Each number is 128 + 24 x the weight over its row's rms, rounded and kept within 0 to 255. Layers, rows and columns count from 0. Numbers have three digits each. The size before them is the row's rms in percent of the matrix's.

# layer 8 attention query, 384x192, rms 0.143, rows 214-223,246-255,277-298,320-330,352-362, columns 128-191
107:130126136126115125083136153130145140109125148089117077107120135133096132147155116078112132102137142078091097104116082094147121122096126100157106115152117155137154146093118129128136104160149118
116:138123108101101142117072069144118145131150119130124128149095114111150123132081104162154067143129117146125127129120113147136170169135107136131105094107141147159176115173139121148157155102107115
117:083103171102128163175099128116113154134103180121144108117136124130095150108104137110120110097097146127117112100128118108092131106170129132112115129151134133115100103129115149125138167107118140
116:151095149094121152099110155116119111095128110125161098125135108079147140103137108088088158144171140125164129137096141141153159101160097158170153129151105158168134129114095131145131152170110082
119:149104111164190125099107130105090128130130169094123133123147121106165160146132148129103144157118145112127148115137100142114101147141136089140139108139152113160173153124176123112110109151143127
114:137138130179150136120122127138129108099148173109155113123120123159157098123155114104126114107132169128120095113158089118132119122151129113158104122090157150106106136091141141122108116112172108
121:069155142142140140157159114104136140104116121109154120134151141143139158136135121112085117188114127121165135089128110121133054146093132142110136111126115160107106109166159093086156144138147154
121:134144127134155164115109150135116161121124163079118114123126145118155115159117104123144122119129121092102096122154130151114118148145143159117091128075075142087130122132118109147101124172125131
095:155130116087108128121129128116140135146114139116120114135114114100119138102170097154160125076104161132099122094068111098133142132122116143104108116170092105131157131140080155097180167129125117
103:140101131134125130134111141189146165152132116135147134081102139114142135154184147182148101171088102086134133130136092126131093166100136121147097134153121105148134151164107135121189119126107175
084:138102117125123154112150162117158130139166110109130133128161113133093170144156114139135147124191157166105056118121106126153091151099136170158158090155115165118122157093114139142178114127131123
081:117127122126125128117090112115115144123123140132132139117122125109096173102155122154112146096189090138170157117129097128119093155097109113120165120172150139127108113123131129152135124139076126
108:159115161105168150119120114100162145119136139105131081097152095100099126099118127133122152109083124111099135112139155174125152135119134133133124116080125148113110156124067137172140155150143117
111:155107129098124161126153126147090136159164103133148146151081105132114100161129131136129123114152152110134129118113141137144114152119145131121108182133088136148111134126089100127161119151118110
101:118096127127121134145160135155118084109150132110132147134138055089158079131148109109109067131132089085150085129092164123148148131151156126156114157152106080125137132120143109119101108125190132
100:122128088146143127171102126174137119159143171113157112146164083142137100110164162190163114118121128144132145119108129112122143127081150139143125125112124152118110124147090171098114153121129094
102:156094147136165119099124112097110121117159147134126117134128097165120131132133123115149108162134165091116129151153129072160158133082138171119146135121143147104122167131155121110152125139117159
098:071170132139110162134110186104152172116111104127143120149125100111143103126157161112133146101101082106115140115144111165171158089113134116134124107134105131149116108151088139163107161109127116
109:123083114133105147100135143124129104110143087138108073142132132133140102182143091111139162168178127135111130152162126199126145098154150141099098118111123105101166125108098149123134118152150126
106:120136089137128106134117139124144095135108133131106076167148161117116123129136140095124129097173143098184186149140132120109143113135076138124148131139097111128158134142163158115154146094113127
097:111205143121144127117138157133141135109087102116147109181074127108097146081122116152150124127144129170147128098149090154145121118124147116104092151131107146119100069161123109147128146162113133
102:126137125127086107165109112167149135107149099126137100120125142111116154153135123127094080103081131127092150094159147148106149107160110121108155109154096132120126105151135131147135133137116039
081:103142156114115153127117102116156117106147133135113116150139125125118146126099104152152094172105104143107098126149102120126156135151161120134143138123121112129092129117163118147149149106187117
087:144119118092145125093141130131103124131129154104135086156180154145137152119122126115134122135164106132158137128161113145130164136118123157128096140101094114150140141121101119139160117153095125
084:147187131146155117105123129107154141096115129130155087119089129103113118154113171115112105109092127138093150147144123151146178155140100124130142149141114119153094157110125090137138122114176108
091:157138106148108106118110105150126129125136138161151144110113146112114163094165162122101116098139113173096111112141166121106119140126131109115132144106131084128165133156097146115150132119105133
092:143126123127120147130075130091155081117102124135083158107138149146138133130143141079134156125118087084130173125122163130147130134084135140090111140158115128152090144133140113178132147106100137
083:115107127128145090092074118091142187079096133122130120139135117150135125131164151147151141109103085125169104158150089143143116119108188166124157118174098167115133088127106161167105122121121099
083:127119120156137165096119125061142149114116166119146157086146171158097149103115150143136158168125150175098117152109123149136109135077095140104160125151120149083120105103167154083133120143152174
100:120106120084132155133116127107127129110130121108131169089114127095099135146136107121078145111160110161172145142159160061110106151112098143103106092141117166114120142156119085120149113118122153
096:090146141117131112127130134154133105104109139154141117157148147135144181121135103089119136139156128135184145133128137123143137100124127098111128096111137117135157143127151136082120123124168087
057:086101122105099128113086177127118117156172156129099119131153142104104117155093121165127121122118101140124137114092168125112152079150160107136155147092175136083152149167131132120099147107143106
056:107105172160139165141144137125084113119100110137079118179145114119125121132140129118141158165153127120096155098149116110096101143115120186142126111134119127134128105123140096101129177127130108
064:136135152137175135110167115111137101137152139104113141122173113112121138138165118069128107163170103154138162135118124140108117136211165150130133127105120115161145098155120118106120147163166095
069:140128112124093146142180136095134123137122113150135078140118147169105106153152119140119131139102149104120106174106136116148138113119157146141140120100159151150130153138113132166119118115134173
067:149143127103121136144136139143151132107125123089124107133119118161176153092151123134181085139124094125160120115156127108108156126106077098148112081147124097119155120129096152111106124111146136
084:095134127126165165128135158148142113145185143166122153153150141088117161117128105115092170130126097116131185129116125116137126097123128141128141125155114089149195125113147112129174117129106118
097:145094165149125089116115093116119126145139116139150150122131148182176132121136131145204109134132098144118095124141114138117140144179106163144108118149141114120115144127131117141093107150124118
078:117172114117107117107149101130093140149122113129145077141154111110161105147114122150121122155108134128153125153112164121112138090145138109094133170115109138152129169180152164075143149116138139
148:114129121138121112141146137128121130117085095061089124133136145138131124128090097187136135113179125109135131041137139142152161131103131117129109090149127134145111120142122122154117151131167122
156:149142151126141118127166109050138136125149096108138115094120124131126138140166111150204152108097139132121149112108130150155122140108135109154121135089141102088085158121162147133140124137125127
157:143164082136100141159150139105133127127113140134133152110110142141128132088098137148164149080137163144175123137151147108129125121108144123166079133136136127140163115151105146104063125086127116
099:088146121129114111136106090134116109100145145089131141141167138047137109086124127135095096106147150105147150134126129106097134097132123133130126131101116120123135195115110154108128138085149128
114:138108105150110125082162143142154155120150192160079134119090127162099149142125142100145121143139120140126115156140128096144122122165147154159119076139124136120134124108093161184154091101139133
115:142171156163150128107092137151125101116062101138122116109150133131162126113104140146118134081102118143124115133118106127114132134098141095157114149127149092153080110162136122112096142137144134
105:132105134148118138126148192123110097127133159176123109096123120167117099147119124127124158139131099118112119104126160129154124136122114116129194104152167133147135128121078147118134103116088125
129:104173147106113080109138108141098141130168122129176122182145137090140086074115140117108124147113150122134131096171132115184111130106117152092151124145122145122139138157131103119159115120148124
126:112127104150140167164161081146121098139158142101092134150126136148142135136140134148160112130129141134158113148109102149087138165119152144137053153106101129108114111142127122138085094133119128
106:177099132134110124070133137127110108117110130158148129120150144106112079117125082152154170138108071170155147110107129110129158129118111139118116119197124129108112131099122108083142122084148130
094:152114086113151104110134155122106160142120164159108138140105143116131101164128105114101123150163124140113153147101138143134118115150110099158140112139153154100168112128113181095128141111114114
090:105143126123119125100073151101104142135138115123161145131130140119162108128100112144099140106122161179058102073136127101142181100125114122145110110145118131106121078093127141125144087141150153
089:133121186131158128129086102140126129099118121130161114136169140131099155121130102135166112100110124122127088165112148136111156091117095103136136143129120086128133120127100150137115111127107159
090:123164079133147142101152103114094139139105131104101126093165111141122149131123116152134114096136158161095178176087169115120115152120159134196125131137126101163188109165090150112143142116087089
076:154171169132116136117161125139125099161154105133141094118103129149126154144151142108173184139157142133150121084147114164150140098139104144126124109155132120140098106137145168155153174137125104
083:133082168156121132152174078140125107100112099158115130118138097128107150135149162111126113146126143160117151154141110146152116136129087106097130117121136189144082093097073151103152120115135121
086:112104120135096133144135144114152133183146153130070131134133130121067115125103100146152161122180107166100109097131096148123131116175127157098117111121129120087121123142121132112110132135111098
087:112108106115126166135138116105144133149126097156125073088111091112124136192100114123162174137113142142128114136133163149119096124167120129115115140147088104109140111078125144106154122172139097
103:095126119116130116142118120101102094100127089052160152149122123103144133106124130117106115104139116126158154134131133109183122144155154114146169108116140116110159138122092124139158137141150112
094:134132127123130110169185106171093124161112149153121107158118121136130143140157115165134153108177117157152100076116107104100110114130115120094104143128117107126134147136140132095106116113108144
088:134100116128111158126167083127123089089120130137112098151136140124114128092133139103157119101149124188125143126114094110126181139086163117106109124121130062094097118119097146129162072128171099
089:133182148125117145140121105152106100132128100104165127102155133117103059120106129141131131159093105081097149128141150117166168128075154098134122133097100192114122132153111125147136138143148146
093:152117157110121148139147132125098184132119135115119122101101113112123118117080107169075150147135123132168114099114115128168168145111109111118132131134120128157087138107111119178140160143129126
087:184150118114114123164125127124141124152118150135142141125143127093109141120122084126159136175167125156126150108127096117095098125141105124135127145093118130068120107120120129137141125109167144
081:125154114155132175123147189141122153113165140145146168155109143110151113104124120127137101094168132163104086136093104130168169101111114151169115148153123154110185118139093129111101111147086173
# layer 8 attention key, 128x192, rms 0.139, rows 85-106, columns 128-191
085:160119141164147135114111157085124124128163167141128140122141142134132106114102152159148136103136144125105103146132113106122111141135134108095147134159156110074167103096133174112118098130093100
102:151083101108149137121125123124120122162173095132111155168120131141096077144089136148127147150137145119126119190132130162121141135131173101166112150137087115138128105112135156154125102096129141
114:078151110152131137107142108138134085122145147118103157130146115123126151111126160145124177113143118186138089139123105102092155120143101108118126154113131099146170119174113150109155137151146121
096:098094115103158137157181096097096112153136121134129137137141091127136107113096143112125107163126144125117177125110163137111105136134110067103089110139136142142159088144127156117126125130157095
095:110088087061098107114137125118105138132175102129151172117084161090101137099193146149076123155148111153162093126140146135127114094121154106105118126168127149104142149115092155138152127102138093
094:120115063129111105108113124129139127134164137144138141149118161109142115148091166088146118169194140134143147106102127161103127139130146121123097067092156106118128135126142106142140090124184131
093:103134126144126117140137114150144134102117125078109096176146147114091113109143114124144112167118181126144109107100149142118135110130111114142071144111131137120143101066137090107075109132132121
099:137155092156137141160121139156171094134103119114166162109161110122148114174144130124154096127110165145135142135111135096159080165143099117105128112135118131114100131151125128118181164115143130
097:102118092126128119138167145174143090112141115110097189149165116125157133146097145104119140107117140076173158146112095122137158123148136096150140128110075104143122131146096135105176059187152135
091:159128134141119136160153131160112169167150147075150134135086104152127144107130123137101100152103147128159174122120119115107102147114127117132128142118118115125120122128133150134152120108109124
097:138142098107130126084080194126141187117142124120132130144139131149108149129148150144110167158128111149137179155159108138115146104111168137134144114130119128111163098141157115175150116127156125
064:113147133107107131132127126102193128150084076120147132132084127095145160117119132112098131192124111143120110112128126116101135144111119118150128147122120130115143125088152132114138133087096112
060:117141138122148093122084107135084158129149121096172086109155119121134119162107102176108129092147090118080099128138107143094125077136170119094122147136110133119126201130134121124145173154150135
067:111086142094104111128154124130161112095129128147101126151130119105119094134089133149143167121158153131131100111105100132134127111115037114131109153116142132117156134095093131114138078137125139
066:122139146150119110099106124148113132131124128102149138102121115130129132156133131114156124124101124156143129145131109173137100138153121096192090140114144138126175125091143169122155101165109124
080:105130135157135150124136112144058116088130132100118116123100131121133102128109164107105127139101150089160097152119155134152148137084121124168112155146132091161084151127129120103119158127173145
081:094141168163130150111113128110135130091089136118151068137132150128146081168091133115113136151173146134103136113104116131035099113129146137115132183120139156143114136173111140113131128154147108
101:131123101151171115119143111122115151158136161115141161110099146142124102114119171106119102195086172129105126136122134145165179070160138097110115132101126169103146127087174129166101099133141094
108:153070129079111104156155121131137117131148129151144103101135105143126132129136077148124153137144083106099141113163111152150087137135126077203165084119140099077121118078096071107135140150100137
132:127145136124129117140112125148098130144146156155114153096115132141111107125119130144088112124151134110115088124100100101117177133128100100113121141146120168144077146149159167182171160144120104
148:120114140134127084110118110099131123177107115101100097151115134154150105122125090112147127133102092133090127149142151135155126061136104106132115158173126112151101094119064147151139141130143128
149:119174108125116168121089122116130160076110100118079111124120138083140096114144085135105122112108140145122121142123138099115135110144164106129137110174143115110126182141120131111123134152139152
# layer 8 attention value, 128x192, rms 0.183, rows 64-95, columns 128-191
099:140156159130138148116152101142109114162122073097148086164106141061103138130097152133140166114085131144177131084104128179153121124148150118135170167093136132144127142121152139128135142147137105
101:087115133125163138121109103152108162133120154091156096109115139122153132110140094106130152113081132086136131116151126106125124165135172123140123093138097144118124077130093109131104123167138111
090:137111086132141129116136094118145115131189086090120128155104123105145163120131157133111107119146152137147097115096137101168134134159115138136127079141149132149109157097114124104117097132132088
093:128172147159115130115111120148131103102130113079140140120101162124156150158117171167106141139142081133121136139110170127137126131114157167138144137153106136130112123104142129153119103096124129
099:166120100153164091100168152136100121140164117143069160119162123097106127140128122105121151130145131101144154142165149167087140145149098140115130116179141111135109148148147112120093094119123122
099:133165140152138127119125094092086148103129134139142154144089081163179144158127125160150151155103135124141149119161134087096145183119122160101127099170123140105123102106105132122141122091067129
100:083118112095141101145107109115153130132123134170137166145149119088150119124131114121141086155116090122127061116148129151108138109131130136117149150106135080160132100163158099131112121117122167
087:151109121132121137145124158078156103110112117115126098145151126124127159101164116164117139111158148072141137120117110103127172114129132131096166120135136162174130084152128086107115106111176104
103:116149125177163119110132096122163164127142134103117127098125097166116123147103140102096151085122116117132130067129113082149118163157119130154098105114136146100085131133121138134113143124132118
106:147100108133150087163152133132138095122100115122117166110191123143116135156157098114143108155125135122123131142145138114101109155108075133117114128144126150115087142151175167129135149137154151
099:125118098111126136120141128120098149157138130095138130131117107109105128128157171111129154152135126159113133142167159127116126102121124137139099105106117173111129091078166114148084126133071167
095:111083134120114140116126112114126128101104070189151116140123152141122132159142103139124125100120129139131158085092131127166095039111159102151124119088142175133090146099152129116136132142141103
091:110153153153142111124138105158129168108102124115132167131130084114141107134103124159121102166104138154150107143164112082137147111131148106169147165148097131136116100100108092127131131153139158
111:147138141121157153140124098160118112159181166141139123134108149111159107118101160149103089097104120136136112114109133147101118117182136137112151114152124109137066089094157155119127043096139153
096:135123129128123153121175116122120134119165161137145101140086104114165097095158139124148096100106140126126137146093100124158141160146108198116178124099143142127122123174147141098119123161145123
090:139130134144122154141113126127126144170132125103168154109116094114146131141121098092120094142157089143148109128133168123112163143147153131134145103138134098191135127123144111151110074081125202
098:126136141130145169138115116125133149144083132091125140072152123116095134116156134149142107137104060110124115155157110126123116118118143116125165163130101128119140112126126089097097154138110089
095:142090170133128092113151135134127087106130129139122109160159112114156137144108069139139154085179117168169153131092157121107152133154136149099134119136149153113118132182161100104177125141112110
096:124088112126123123109108130158092096095143145143083141148165137121117111140108142114128124153174151128152105105128135141108158134141148136097107155146131156154124132134150119148142131138126135
107:100105097141155132140137131139085125155085111120096113146192112141136134109166124131147106098170134123146148140165137138113124188076139114124118186148115127151153151140099111136138115142105110
095:160106124096146148148154127110131098124134152173118128151133170119108132104068121112058107129155124159095093138108125117181116113153127101144138122119134103167126111134127154100124116137119126
094:105130094139119103151144160107128150133160090152096109152172126123169130140164136135131131112117104104104103111094115110134134149118128146156093111161134089115195138130145166134146120134139084
107:110176100114120161111111108116129097152130140122145147153105105152138146160139126118131150135125116162152130156159145080154134109119113133153145112123132125168143098123114115083149106149134117
089:118102132139130117177140148142148130133121153134116157140051112142093166155140187118114126164124101099151164133107130097110127097125147150126123101150061128130135121148127132107145152092163104
092:107116109117134133127083125118169145119083068166131132166113159133165114160105142130096124121111096131087112122129110107101105149136108126117125131099135150125088130115113074081132103127131173
096:126156139148162130113096103131105144101147133099103123090085142167092116153110138176112170128124121110134103171157130130126173144146127139131113099129121153094168155111104127132154142091174103
097:114086114126120131155099130122096093138106149080095142103125131137073094134094155088114153090150124144119117158135140098112074158142133138121131098161093136157129100165114130103138083108095125
102:136147137120119152149100160118116160097135124090150123093163125139107157136130124168137094093133131125079148113110117102142093143109092099087134108133132105105070147135137118159069139114136104
093:164114123114117099166140147120135140119137096136134114124175179104173104147136129124112093110173074129165131162132146090136110124122146167126134138137134113162112150133172136133133101164112141
093:159160104143124086161161124159174098140111155118132165101066134110112143114086134141104144169119126137149154098140120114115147138119132110108125147140137166104152159135103152115157092155080118
109:120134138128104118114135153118162120130147107153170116171151166102148096121125140138083121105122135133098078156125139134168135118095166104071114167086091091169136134120095133113132078132149156
090:177091184111113129132151158077178160125184104122146119163113144097140125147133155152123123144143125104099133135100122110148113143093150130116129155158139149136150130086116134125075109133110164
# layer 8 attention output (transposed), 384x192, rms 0.164, rows 192-287, columns 128-191
105:117151145166137122135092134138118159144071160161106155097144089135093099099193145139109166169114114136085128107119151109118085130144124170106149084151087136082105089170130147135147128140115144
098:134169133110124121096119163101121088123115133167118110148164155118130097094150125159185176104095099106126123155128136154112158087113164116141123147140142123168138128138139141135108146183121122
096:126156130120135126092099141126142153152105089111129114124150125143129121127102104126157102077094085128108134120197157135108144130130094167108115144146126109120138093144147144165109163106074105
095:180126106123100123123164141104169159125103126111165108120073142119099107135115138156164091153096127157151167103155120093125161120136113119116153149129099116150159082129090123078145106132167143
092:128155109099127166100112161162110145147116162106136113115114134145144083128154102133095112119111147132138127130115148104146145128153153163100132118133103126106147107104119099126138136146105126
104:150087142147120117112109070141137126093100103152130127129115125093135132125146142151096148139112127092133156129095125119119092148084112155113132151144120106143148145125180156175133119135115147
098:152126150145092113129114159160093155114134115111134132113150135098113158120144166110155151121110099104099150116122157146117094160127128116167105140101121106142137101145121135105131123164155092
107:115083116141085143134112084094127092097077133161183146137143136120121099117082081138100150158097083127126097136134149120103115142109170110132142106121133110132095140114136140124115147145120173
101:096122144150145136102124127124144145136093086155088186122101117179151139116111089141127162100159096149120122081116092157101154107135125125124151112150124111137157090151143129102109198109110142
081:083133107127122126147154133093175150129130102169144121137152099108126103119088125103125131143115126143127102156115110139175160177148130132166175162128159112119121130169172138105157097121137101
101:176139080143090110159115115163163132080119110156129095129083123096108142095102155182126096151106093087085092114134109098110139146091157142116154102134144083139159117163135146131162131128155105
099:135117097167130117135124083106152140157105166168122166083148121190094145119123084142118115131152139161073109142125127129158153160143127141122123096153126149130134129134125137119134167144121106
089:121122104116088112132093112139150143152111134125106080108143117128126120153178142098114143132116129102048148095140141149146066173130085166086114096166101155086103125106136124120128099107134102
092:114151164149125151120130104156123130130113146091161132110174098124109122157107132141158144136111157118118164158136143122102116149132114148150131117108091107165128159138114089130127153114095143
103:104128125133136143143097123151124125129140135060138113135117153097092122213107159165163104081160128107120114116124158149120122185117096134109109157104149117146079156117089115191132141095111124
093:170121138121130113135166094111106105124117113103137107102116130124091116156165181134121153122111116092147118144137146118090109142076121143128136136110087083100127125130134173165110163107100132
091:074145112145131095124106093133117136121124143113151173142096125139166122156159146137125135130163121117118153165116123102164074136107159138154133105154115110071156146155137087139160115127136120
107:090122125150104116083145150126123143098136123152108104144097112117145135121110092142135128084173126125124105115139087123102147085151138154116091106155128180133166114125110144108124111163130105
109:094108102100146105121126156099125127183121127145123124124140130117095153119144138097153120134174132185111082144178147108128131124150114138144128124127169153133096123127142108087097128142083142
095:138133127102093120155114204172131139103129122146111123106133134109106165109121119168098113131047168153101173128135091132084111114124119093136152161143098152149163164153136141155128132144106111
101:101128120138142111122146092087130130113125120167111135161163185103145172114083104135090094117130159138135116161111126098149133108158149118163126124160161178115123155122128109117127111134144133
100:115135117151138133119100133111084144104160119137141132162135138152149119106104184121132153105143160128140136124095092169138111132113144131150084131123120168112118142115138157120104107145130133
105:114095093119153124138111097104097081125131096115148174129151118126116133156108139091159170147110132147164133143111198129132150095108120102120145123111122147121166103086135125107135157114126131
089:162097122092129111117159147129169159155146109136152125154153072148131125112151136084106162162127122134191113155166137116137145126096103110096141124131145153173083115108122130166086113155112123
098:186111091095089135137146089121125105165140099135117142108142102126112106125096121111094101109108145102118134107136107128112120159125157140076163150106125106153101110134167150147127113093126086
101:078102140127128125128149134122137131117153159133105116134176096159122147111117130106115140109121121130136123155149160111157137119138148112148149116081141118130106144123114119084141130173153126
085:097111149177166126150097119152087130147140126130103127174119137137128130123124141081107123125114145137066159113087075107134148106181114166143106133132117113096143104111120111144128119142125130
087:172103120167098134113091098125071153134125099125126136110097127105138123119098147132126083113135119132120153105140100176135131127083109157165156105093132158107103131105151134093124156140134090
102:165115142130141147158140134098152121128105118141124138078126139141105116099147133123094154148162163124106140090135122055119138108115118112116126124107151074088110146108114155151085109110140145
091:082084110113130133107127056135128165168109122119123123116117117117131115101082125118149110152123122120095117133158130167099127132130169122175165159132140142113111101132133130095122169086136118
094:159099109095146162145139108092160128158143090144116137146117144117103136098119143142123080147128081141131177114123155144118134112154156109131147109134132084127176110179159122097160161139110132
098:122128173110137146142139153124150104153095119117134151091115159142142104143134146148130139166137125116094161129099090101128133109111118146099138153136115081096135124145137123173102122113110156
080:090112113125089152151117142162127099146131128135151123130149136142166133163088115103132140133135147107132142111152122145163127122143136164163108147107153135201102171124131132179149136112136095
080:146127167141145102151121211125117103120115092135094143146110124125125149125099141094127109145129155152133153144127107072129134110137144152125120166166147148102133104141165129140157107114131144
081:097172129134097114108165129149119138111103140107103123152098131134112107176146153156123156149107120156147144148108138115147124160131121108138145104090089167143128135109138075154143180151152108
074:096113136138127140119156133122106131119156140106138149140124149136093111094122132139110131116134135092117121152130065139169152128154085104146080110159148140126113159112137128097090129145154118
081:097121134160143110148109171112137161126113142106145110109113152143124157110107124164098130173150135147115167084105121129130084140136120121118112105165125170159150112148159123135155154153146168
084:108109072072115150143125170127126111126138169132167153150127118096141123121133102105121136139159132163143144160149106163114127088113108107152085154088123148107156147132156096119123102136142120
082:118101153136107161140155159124133194155106127119123134146136147132109104156126089152123140153146116158133163150129109160083122071126097109133121153145136141135127166135145110128155155125140147
092:121145153173123144090149168149125144123158148122126088136116141136149129168116111106186114131167151156134110134113133149137145116155144156116122153126159136140120138101135118096144116204105130
086:163134121082086099119081151153115097136124154107209122147142122108119148130108149145130122103125112063134156149101176153116130141109110112116133152115137115121144133146105106115151128124119137
086:136106069115097096104137076138083112117165146151068118133139170085088168113113159118140147120134077131135124124144149131126141122146143137113143123133162154137173100133128138152113126113141122
082:119098157123194157120118105155132122102096156145128156133131128168131143125122175109116123123109094107109103076072110103108118155156109123113132121142130145158121158151156103122123116133153127
084:127120159106108084158150123128164162145174141157135121148137126093141094105100159142152152104110077133138136088134139117122146102108148093153096136131179104100138116136136134122148126136128157
088:165136140105133170097170112101161139112155158124140111136148128123151122129142142187150145089133151128166108110119121152145113087118136094149124130146148101172132095137114117123095151109119189
077:143140094123117079109122144144110161169092134134108070137155138123114145106158159116148124141144134142176106119114152139139163105110102173131118090143125128158128094143138104137109117103084130
084:159150128115113139106122162142148169105050115163144135126160108093146108109116101142136119125070044141101128139172144122124151083127147138120131094156149167091148082138127128127122152167126110
083:123105090104120130132114169135118117103118142134115143145134140168115142131129135117144138124082109094137133128118033123146114147122156134077117134122124165135055081104179155110139123136128155
077:127111132119107120113098109112134142164145149111110125186167135107111133128133165101096139152118158103165117136126142136115195152135126119177177133110097141159145101124148137186168166098169157
085:145125089117135185166093118129164140151128151096111160093148143121105114124152155114111094098097122112102102125092152136154133132138131143151089125062128108122115161134103124113138166086146149
079:107140133137145126136158171094152120158135128124115140108090186131170149154076124156103175107107160117166095127112126132104116161110141177141150165082140135083133144083117167095116150135118144
094:156127138146116143097109139146169133115148150109137131143136127139134113146120144110158161155149133123146064156117147146122134077127152107167074072110139147163152145110131138124111135090139135
095:126135138150167117113111097141111096110140145085122138120121106160111114123157148155125137107100143100129086098142096133101113156099131176106146169075124113116152149112136143109175128095135103
093:129116158128124070139143165129113110127089159136147118126134141118089112116117105161155139166156161117159150105153114096140149101111140057106179166133136089117122132167106111161126102147131147
087:144107147168102107130098161141121179095149109125107149142093151154165175093136164173119094107156123132085115095164119162138114121156095109141086114184140134124102140142108130137120171112095124
076:142141126111122152154137112091116120129117097114151168130133135179151137102129126135117129118139145121120116136080104100158144099166118145197148119088173115166124136101108110106126177123157171
094:122171126137153143122120194137141115153150205137131102109138141150167146119127128144135171154135095167142114111090160136149115097110134129136142119105147125106149112124109138178137155104139115
079:120126121135135137105118136163188117137079133132117144167103092076117100099155108143130150149170165126122107170092097144128132138079123111145126149177139144107100145160104162181107087114142129
084:098150148110138078093133133136111142133124132145164127198154094104129132158170079162148118147133121145134150110094161126147117151111113119130144136123123155106112154117141132144148174142140091
077:116083147135133119144116112161120141110150102157118100146151125144085086157156159124144158132162117129133112140107132081126103117102129136153149135142116149168134145125111132094176136128155135
081:108123156087171080089112135097109123132141109145132142168108096121134130109136153148144120156075137109113086106145126172136143105093144121194136063095141164143162122170161118144139108132157086
088:149099128162122158140128080140130119127177065170142139164169132126127129162151143127147113100114170145200100155105170109113142092116137128126168162147149124139157174144172135160117123116171142
082:135119101171170096167148099168131110098138121115092186087133110125154153128126115112170125103112119136122129127112062137116137142177114110160130126137125133129124148115134111168130145075130127
088:121155102124104114134124078140115083148141122137083160164130152118108149116102121120124106114112149121203122086170145120125111180159161136122090120117141144114143106144161138108152173161097120
109:155077154116152133136187148092122106114117120103133072151130155118137153149108134122062129101124140096134106125077124151104159114137130107087114156099163083150103138096096144106101123160138142
118:104145126124098121129107102158131125107133191080128160116126123147149124178115138090081127103112130129167105159140155151119124139138119171100123101073076155115112116148127151105121137114143131
107:134078135129118101129171079168133131102108149103146119156127170106115105152119105153126149150178141126112107116102116169120135119133143130137139146134175099108120177092110129110081112134117129
108:131128116132166135119121120180141145110123122131097113139109147053170178137110130108138098106141106134112092112138122173114126158146131147125125133137100115128118112140143131162122111113127105
114:178124104110142109112149063077150099144167121129094093116154132111152118176136142119187122116108126133122110127157150138111144137083121096129110142152145105092106126105132122148111159092091126
109:094155137147127125124135115121106161164118098101119145106120170144125104128134111176143099152096120135092108079101095131107194116158127171107130125137142072123135113149126140156156172121116091
109:120129104117135118153129135110152128135060098161111142115113082124134118110097136134170184137138101117135155176103116099116102155097136165069146130134106161119119080106105146112119112150170160
098:102130159088149085135175113101173189138119139102082162134144155122119171128152124118169147128120126113147139112126134125092121157127097128116141165124110115116141099156134147124127125094097125
106:124127131187145171151148088100084083114155140097100127112133136183149127145151096146128097103102119142131093157113118102150177087140102143106108089123114137127112133143147129141142089150145110
120:135120131138190145173145115151120092173110130095127156097131109162136096169150130117126119154102165116110136108126129062117095126099142169137102144119090125116086158119137123123131121120098140
112:115111141112148131107125049109130141151151171123106128150114149135123106153118146118094138150160125160137154146121187175150114074128138129151111124149103131129089130070121123131130100128126078
109:145122152127132149100101129155126163074125101139124092167116179111086133101115132122141126095116104130142154129132113142109120118150115101115139130136124133113136113118101141122104116138077099
107:136172148143141130122098208158103135124112152109114170132150106115140094124155124138136131114134143123166132139131111126130155127102147089116124139099084130110111130109124119149111115160144108
130:131105124118111121139139129099133071108172131183136136122149167127143117131092072133140119108158130091148107126136058168130147133135148117076133150108141115109114155117133147174110089130131158
099:147120138096100114160145083135090104114127150109131080151160157154120135120128138159113146089128094140169147136108122075097124129110125139147178133146114065149137128182143150102179133104170131
103:133153080105155135111105099119135135138120102160152113089156087109171130089091118104141132155142105155117142108160147152127127110092109138099145137160153084130138137138108121188117139137167108
107:126176126149155098137098095167110158120110102134094134117117109082092170077136144146141104116157132136129107131111157127131112092122141147104125128128104117167101105123125133109132095132134067
106:164104159134128115141172154151131097134109085152149111106164112160132161152118162126145151128102100135142133134144156101094119141106121147135198151171129101175134167109157120117092138151118111
105:154108127104140125117077124127137115137136098127137160154121153152102089176139113110128171132116099109138159126130131133148167139121158115146141119123103109125117121095140070155147107152101155
113:104132111168170151141118051150090102125121145109142136133176109101110130143107139139094154086120137147124123156145173123146120152108142130109124119151100133133109117155131132086179137155124119
093:105102124098106112141110096119152140084116167163159119136137106106128117106123088115161155117135101155147126167102122123123102127097125097089114106105130163142146102103133131204126126152126174
104:183080130136125152117098141133115123158156086127088106149091136156171147138110130112144118091126114145123153106104126151113112153156146174126127161128133147187134106150150125120124162141117127
117:076125153132143114108115174152098173122098126177113128145146107124135100110116106148155130085114111123087121127106073145124145130140155160132151098169158100134118113163121130136118119113134106
112:111098125131148179116118120147117122141153137126118141089094126139147120094141088114147118143149111140116140111112149111144109136155156140129120124123099127102176101147120181126148113097156118
109:106081146117090105119111109135159136086101103137140154137114118096141136100123151172181116143148073147137123135103124111123101171162132115163092089138129150110174108120143141094132145129115172
105:113128167122134139145080112133082148130137110078148130118118155097132126136109152160126110155117104118092140116111113109124143125155100123146111124147159081155140163177123143158145179083092127
113:122126138131114163141134086122195149115092174136148156084140150138125103123115153138115096134123103118119081179125188111136090171134138137131143111139130092095132137149086129089109110169130141
128:089117157114122114124172111166157111120141155120132123111106106121083158124157126070119128146134167114133131116155180122117146139138108104077104121143146144106103129090105140190103090115136158
104:111106151091108130141145131132137129164167099143143126110169118155123142150142121115144138105156123153159124153149158121147114095150120164118150178160115124136101157134182083100152111142092137
103:138166158133097126098139130112162082170131161136147123090115128093122142123131132148104118132132147143107142131113094095214139120126143125155121140127091126117142121157123101139168138119154083
119:101139132123119187104103204117120139113133130120149107150137128128137112135089104118105153122112168144156139128136091126097159125129144125105108158115110126131104105152110127139150128151130142
104:166086122105134175145163169129123185153112158133142077136120107125109145134121133100138145181122138115146173153137099128106104137143144088138118144111080120139117129133135121154125168121126138